config.yaml
hidden_size: 96
norm_place: "pre"
batch_tokens: 16384
dataset: "wikipedia_en"
Each number is 200 + 30 x the weight over its row's rms, rounded and kept within 0 to 999. Layers, rows and columns count from 0. The size before them is the row's rms in percent of the matrix's.

# q: layer 6 attention query, 96x96, rms 0.117, rows 0-16, columns 0-95
# k: layer 6 attention key, 96x96, rms 0.0945, rows 0-15, columns 0-95
q0,111,201,162,205,220,191,177,189,204,182,219,179,171,197,198,153,243,220,197,167,236,202,229,177,145,183,159,245,244,238,146,222,185,222,196,198,211,201,203,250,219,212,207,234,192,210,149,223,182,218,184,234,213,198,212,131,220,176,189,235,153,159,264,167,193,230,215,260,260,224,166,210,203,213,127,215,197,173,263,214,193,169,187,206,208,230,197,159,199,176,257,145,201,194,187,196,235
k0,099,199,190,127,223,208,174,203,210,191,211,113,222,262,174,205,214,238,183,225,194,186,172,156,188,214,182,228,218,238,193,209,218,168,205,157,229,221,157,199,186,189,197,210,224,185,207,246,235,201,187,174,204,224,198,203,206,173,180,210,213,197,192,263,210,221,201,216,223,216,219,173,142,157,250,207,179,226,298,195,247,123,216,210,209,188,238,163,173,215,185,210,181,221,248,255,191
q1,092,208,242,167,196,201,195,230,137,199,237,224,161,212,216,196,175,303,251,192,230,188,235,208,188,201,220,170,182,194,196,198,198,216,230,211,242,150,229,175,228,238,170,173,221,165,195,172,167,222,178,228,191,219,149,213,255,201,188,258,192,232,240,203,209,149,166,233,189,177,212,160,180,261,232,225,211,238,181,203,170,200,173,204,214,234,204,223,169,250,189,236,225,232,180,195,250
k1,080,195,221,213,194,223,185,209,222,211,148,220,231,229,157,190,205,205,184,204,156,239,179,297,168,257,148,214,170,211,180,232,154,197,188,232,281,203,202,169,189,188,182,208,183,254,219,184,195,207,219,196,229,172,219,169,215,218,215,163,205,191,186,196,193,220,164,226,194,261,130,234,240,230,198,149,188,184,224,190,238,169,206,176,137,165,161,192,201,154,191,207,214,203,229,200,165
q2,117,218,257,226,228,188,226,210,169,210,197,269,186,191,180,210,220,181,196,245,266,193,151,232,188,203,263,209,137,193,167,200,177,160,252,182,212,180,215,198,235,237,207,179,188,226,188,229,172,181,146,262,225,201,187,186,195,224,202,270,199,196,204,198,159,241,183,181,278,228,196,169,210,222,199,191,193,196,185,151,209,243,193,222,207,165,139,189,197,223,164,176,239,198,242,210,209
k2,112,210,216,184,203,183,173,187,195,190,104,166,218,188,188,197,174,233,206,197,180,215,185,176,207,214,218,218,188,237,234,221,181,203,178,269,199,217,190,223,186,204,219,160,150,202,195,185,177,186,158,261,222,221,206,201,151,200,144,211,205,212,217,157,202,238,249,207,201,177,216,324,193,236,110,192,207,214,211,171,209,229,195,184,185,172,164,168,187,231,229,230,206,207,201,200,240
q3,089,180,217,201,257,185,194,177,215,213,185,222,257,180,155,174,232,228,240,215,212,158,213,191,191,161,207,176,202,226,156,195,214,142,210,135,155,122,217,191,247,232,159,192,186,202,175,175,207,180,199,248,196,186,194,216,258,231,196,192,157,173,140,243,183,221,203,203,188,244,193,235,220,210,207,206,168,142,229,214,268,239,196,196,193,240,189,197,207,220,253,172,174,234,192,205,235
k3,100,224,218,193,209,196,173,202,203,202,173,142,258,233,194,151,217,184,169,182,118,155,193,151,193,194,198,190,194,180,248,159,239,194,125,169,215,255,219,205,188,171,199,203,207,178,149,200,169,188,196,223,177,183,189,207,175,210,247,162,220,216,223,202,275,199,210,222,151,225,127,227,209,171,196,203,152,177,147,195,213,270,201,211,199,229,158,182,209,198,206,201,230,213,209,206,180
q4,117,205,198,168,181,220,208,169,199,131,239,238,211,132,189,272,193,193,183,195,168,184,212,222,182,217,164,257,171,192,223,163,196,205,259,229,138,139,141,177,160,159,221,192,211,221,230,226,141,252,178,215,209,184,197,209,194,170,236,193,209,236,189,250,186,185,173,182,208,242,206,203,188,206,233,202,248,212,146,231,210,193,173,196,226,183,194,220,174,216,187,183,188,183,249,150,217
k4,094,177,227,170,144,210,190,179,228,172,198,300,174,206,206,192,224,180,167,236,195,256,199,223,147,177,178,183,142,225,209,188,178,215,236,237,217,205,202,154,198,216,209,173,211,200,194,189,193,216,206,227,224,246,171,224,178,160,230,230,201,193,177,183,204,206,212,180,141,168,188,168,180,186,264,216,226,224,193,212,215,260,193,187,219,166,188,195,155,190,217,157,279,182,272,188,232
q5,097,189,245,178,213,215,200,164,203,204,201,269,250,185,215,167,203,168,238,201,188,202,216,230,122,236,165,187,169,193,163,189,205,228,234,199,239,198,214,151,184,208,237,205,196,158,170,238,204,185,162,201,178,216,189,228,253,194,180,130,204,198,186,164,244,228,199,228,177,188,179,233,243,206,232,167,168,160,257,195,265,223,177,221,229,202,178,176,210,208,209,157,171,147,214,158,252
k5,109,208,192,181,197,215,203,202,222,172,208,148,243,225,204,238,215,241,185,157,210,151,235,260,242,214,178,216,178,201,163,185,135,175,151,197,229,185,229,201,235,183,169,211,204,174,136,216,198,242,207,230,143,181,211,244,201,168,199,253,216,208,217,245,202,232,221,188,219,177,178,250,212,216,270,219,179,224,154,223,258,269,200,209,207,230,218,225,175,210,229,184,181,204,192,245,227
q6,117,287,200,195,199,203,226,219,192,199,230,222,259,231,177,176,236,267,218,211,201,208,156,170,174,205,251,221,177,207,196,169,278,201,174,175,148,168,187,224,221,226,205,196,224,198,189,191,211,187,236,213,197,222,190,188,175,162,213,234,255,174,194,233,196,200,165,246,224,246,200,150,181,206,239,213,158,247,204,161,166,237,209,170,143,269,227,240,201,176,199,207,213,215,214,222,202
k6,097,167,263,216,231,180,189,217,240,206,140,196,202,174,185,155,190,220,196,227,195,249,172,236,210,191,209,189,184,181,215,202,239,171,233,135,213,135,200,163,180,194,175,225,171,227,212,215,137,171,215,231,197,184,187,251,193,210,278,205,212,204,203,178,212,248,247,190,209,259,184,207,213,230,144,218,176,202,176,189,219,191,203,181,218,203,103,198,181,199,154,182,236,208,200,166,175
q7,143,195,183,176,191,173,174,219,193,203,159,186,186,207,199,249,169,141,174,191,203,265,232,153,246,215,176,197,179,162,186,186,180,177,183,228,249,195,180,185,203,234,186,227,210,208,227,229,172,208,197,245,225,196,193,195,191,191,188,151,216,258,159,190,199,230,240,175,220,200,208,273,192,183,132,197,162,226,286,147,193,178,220,188,233,174,145,147,167,196,187,205,254,185,195,239,198
k7,087,180,211,177,179,210,199,195,218,232,206,145,224,180,216,245,231,178,215,224,153,214,269,180,185,186,163,188,245,207,166,235,184,212,209,223,166,222,169,190,206,166,203,197,215,164,167,188,226,205,231,187,172,194,194,145,161,242,171,141,187,202,195,195,205,182,204,171,177,180,218,232,182,181,182,199,151,216,221,177,211,167,205,205,171,229,352,183,168,187,226,226,176,194,188,161,178
q8,111,177,212,204,190,180,219,146,174,184,248,173,253,226,195,217,283,267,234,231,164,274,216,201,170,209,141,181,223,202,187,172,191,230,195,195,207,204,180,223,203,175,201,248,207,162,203,204,154,225,211,195,161,227,220,256,169,243,167,192,206,185,241,222,194,186,191,195,147,194,254,228,226,177,231,183,245,201,206,270,200,236,161,164,221,232,226,175,175,167,214,195,209,207,211,199,177
k8,127,194,176,232,198,231,226,207,215,164,269,213,231,209,230,209,265,226,193,185,205,204,213,271,180,226,186,191,189,234,228,192,230,163,227,215,202,179,206,147,218,201,241,213,203,185,190,190,169,263,186,194,239,207,149,263,218,194,278,193,216,218,240,215,213,200,171,202,190,204,175,140,200,222,208,177,193,189,113,193,202,216,238,200,204,251,223,213,165,170,157,159,172,195,251,220,229
q9,107,206,170,179,226,230,179,183,235,227,199,178,168,158,191,196,203,198,174,177,204,186,196,186,234,179,212,207,245,210,250,220,232,199,207,188,147,189,222,184,186,173,203,194,222,171,165,173,219,183,209,203,242,236,196,166,243,213,179,179,183,169,235,290,230,187,210,234,173,170,232,175,227,201,180,205,187,175,235,215,257,234,204,196,216,289,176,239,252,172,138,242,176,220,158,258,150
k9,121,186,189,249,231,232,226,183,200,176,201,183,185,216,208,181,136,173,198,223,215,178,200,190,219,196,199,204,280,202,184,226,221,195,128,189,195,220,218,227,237,193,216,208,177,209,172,179,291,166,199,146,209,221,188,171,213,230,220,144,240,157,157,176,203,163,183,203,187,121,201,160,211,146,268,184,194,194,197,219,222,197,204,214,241,231,211,156,225,209,200,198,161,217,162,207,151
q10,108,190,208,184,233,203,175,207,266,192,148,150,161,207,178,183,211,203,209,223,233,225,192,157,199,185,249,181,203,172,191,207,123,179,188,191,249,221,164,225,156,235,200,215,215,207,206,220,176,248,171,195,261,173,226,168,190,188,163,201,167,231,203,199,199,214,186,212,222,191,255,212,162,232,132,178,132,191,232,158,175,139,220,228,204,121,169,195,193,220,179,187,217,222,227,205,218
k10,107,200,239,194,163,190,236,191,174,206,205,103,211,209,195,199,233,218,232,224,213,204,183,171,209,205,208,202,213,227,221,209,180,226,191,204,179,223,192,268,199,209,188,201,218,212,228,236,215,204,208,212,226,198,203,177,143,205,137,257,187,195,236,200,159,215,207,187,237,194,222,195,196,135,91,174,180,186,233,207,222,135,216,187,199,129,281,178,165,178,220,218,208,203,190,196,208
q11,099,191,177,187,230,174,187,188,217,272,202,220,203,150,164,234,198,281,153,249,179,206,161,183,228,198,235,227,191,214,169,205,184,210,219,209,165,166,192,191,221,167,211,147,209,218,200,173,211,147,213,186,201,194,210,202,220,205,223,182,174,182,174,211,184,189,217,204,228,236,183,175,205,240,226,167,269,221,138,175,167,255,189,209,220,101,168,214,194,236,201,165,229,162,201,212,249
k11,099,179,175,170,175,202,218,204,166,195,191,220,182,181,194,211,149,152,197,222,219,220,199,235,198,183,260,198,131,209,236,219,203,200,199,189,167,223,174,268,209,236,192,169,121,184,219,204,229,178,185,235,236,157,196,214,181,210,206,218,206,249,175,173,221,193,240,195,143,205,203,268,239,184,114,227,185,192,231,183,165,196,185,157,228,211,146,209,154,228,200,219,260,194,174,197,194
q12,114,221,220,201,241,178,167,216,232,202,206,222,117,195,175,199,194,241,157,228,179,186,191,207,220,172,261,195,199,244,232,210,264,159,224,159,196,221,225,188,202,260,189,195,149,235,208,199,203,160,203,201,186,205,209,189,234,209,235,256,187,222,213,219,201,181,179,231,236,209,137,212,175,282,190,181,214,171,186,174,136,257,206,197,200,134,204,210,237,184,243,181,194,207,180,167,214
k12,116,190,178,110,204,192,174,202,165,205,148,238,163,182,180,176,173,167,175,209,193,198,139,167,212,213,219,231,180,211,180,194,200,188,177,197,221,224,182,274,196,247,235,244,193,195,175,243,197,189,188,195,204,250,207,218,196,214,215,190,217,209,250,200,169,173,247,208,208,206,228,221,228,166,136,216,200,234,270,178,130,175,217,202,187,206,121,146,209,228,171,170,196,205,208,229,207
q13,122,193,242,176,243,175,218,168,191,202,133,182,209,190,210,193,211,198,166,186,203,186,180,185,166,186,197,195,185,197,120,181,156,232,213,204,234,188,203,257,243,236,181,202,233,235,203,189,190,186,202,248,231,140,191,220,190,263,180,139,195,185,175,246,208,217,205,174,223,195,210,230,162,185,157,169,171,236,232,171,198,148,275,231,215,160,193,185,202,234,156,196,234,239,231,189,253
k13,095,237,158,196,156,251,209,208,141,174,221,113,248,181,232,197,206,188,223,196,150,186,210,148,205,206,152,196,248,163,179,179,170,196,216,232,189,262,171,153,229,177,225,195,174,233,224,175,195,194,209,183,213,191,214,144,238,213,210,198,201,177,227,211,178,230,204,200,198,221,200,229,197,182,156,203,158,190,186,197,205,193,172,232,214,194,278,198,181,199,258,251,271,185,215,168,202
q14,091,183,232,223,152,148,203,234,194,189,171,201,172,167,183,187,224,189,165,212,183,164,164,271,234,180,160,220,210,185,241,222,216,222,134,213,207,222,187,147,178,160,237,183,170,213,174,183,240,222,197,246,210,212,174,232,243,223,159,201,182,158,184,186,220,213,224,257,209,271,235,204,198,204,196,158,165,213,203,141,199,204,173,177,155,146,220,186,183,150,232,184,191,223,224,237,224
k14,086,166,193,148,209,190,215,178,210,132,285,220,261,136,200,149,209,214,234,161,211,199,239,168,228,227,202,191,206,230,160,187,227,213,142,193,157,234,165,218,210,204,181,193,239,198,166,212,227,193,198,206,143,197,195,173,251,203,199,172,220,215,198,196,226,187,161,162,213,227,162,261,202,182,229,206,224,172,246,213,246,179,191,240,193,245,198,203,198,219,177,216,261,183,167,194,182
q15,132,221,232,223,217,193,196,190,203,182,234,250,204,186,201,229,200,290,211,198,155,207,221,190,182,172,200,210,213,184,263,161,222,208,225,179,189,154,201,158,223,221,203,188,214,190,226,170,205,200,220,157,160,184,182,213,147,183,261,209,175,194,222,236,202,175,198,216,138,200,159,182,199,211,278,196,225,170,117,268,143,219,188,190,142,223,204,237,224,216,167,202,197,205,187,170,199
k15,083,206,188,167,226,226,225,183,175,217,168,286,201,205,198,159,185,180,182,212,215,254,166,271,155,211,201,202,163,205,194,204,221,203,190,206,172,213,217,167,169,167,203,193,179,222,187,219,163,166,210,209,254,239,185,251,210,210,258,214,241,204,221,198,164,221,196,182,196,167,207,180,227,241,202,199,226,208,177,215,200,298,204,197,204,188,82,229,160,197,205,179,201,193,225,224,203
q16,124,219,222,219,178,151,244,213,161,186,246,245,165,252,207,259,191,181,195,239,191,174,182,194,189,193,224,186,180,143,218,159,219,214,235,186,244,200,205,218,188,173,223,188,174,178,214,237,173,181,209,211,158,229,190,210,169,218,231,226,246,161,241,188,235,195,224,216,190,171,145,182,224,250,257,164,219,121,112,238,184,254,187,209,219,175,187,197,207,208,204,197,229,199,180,181,213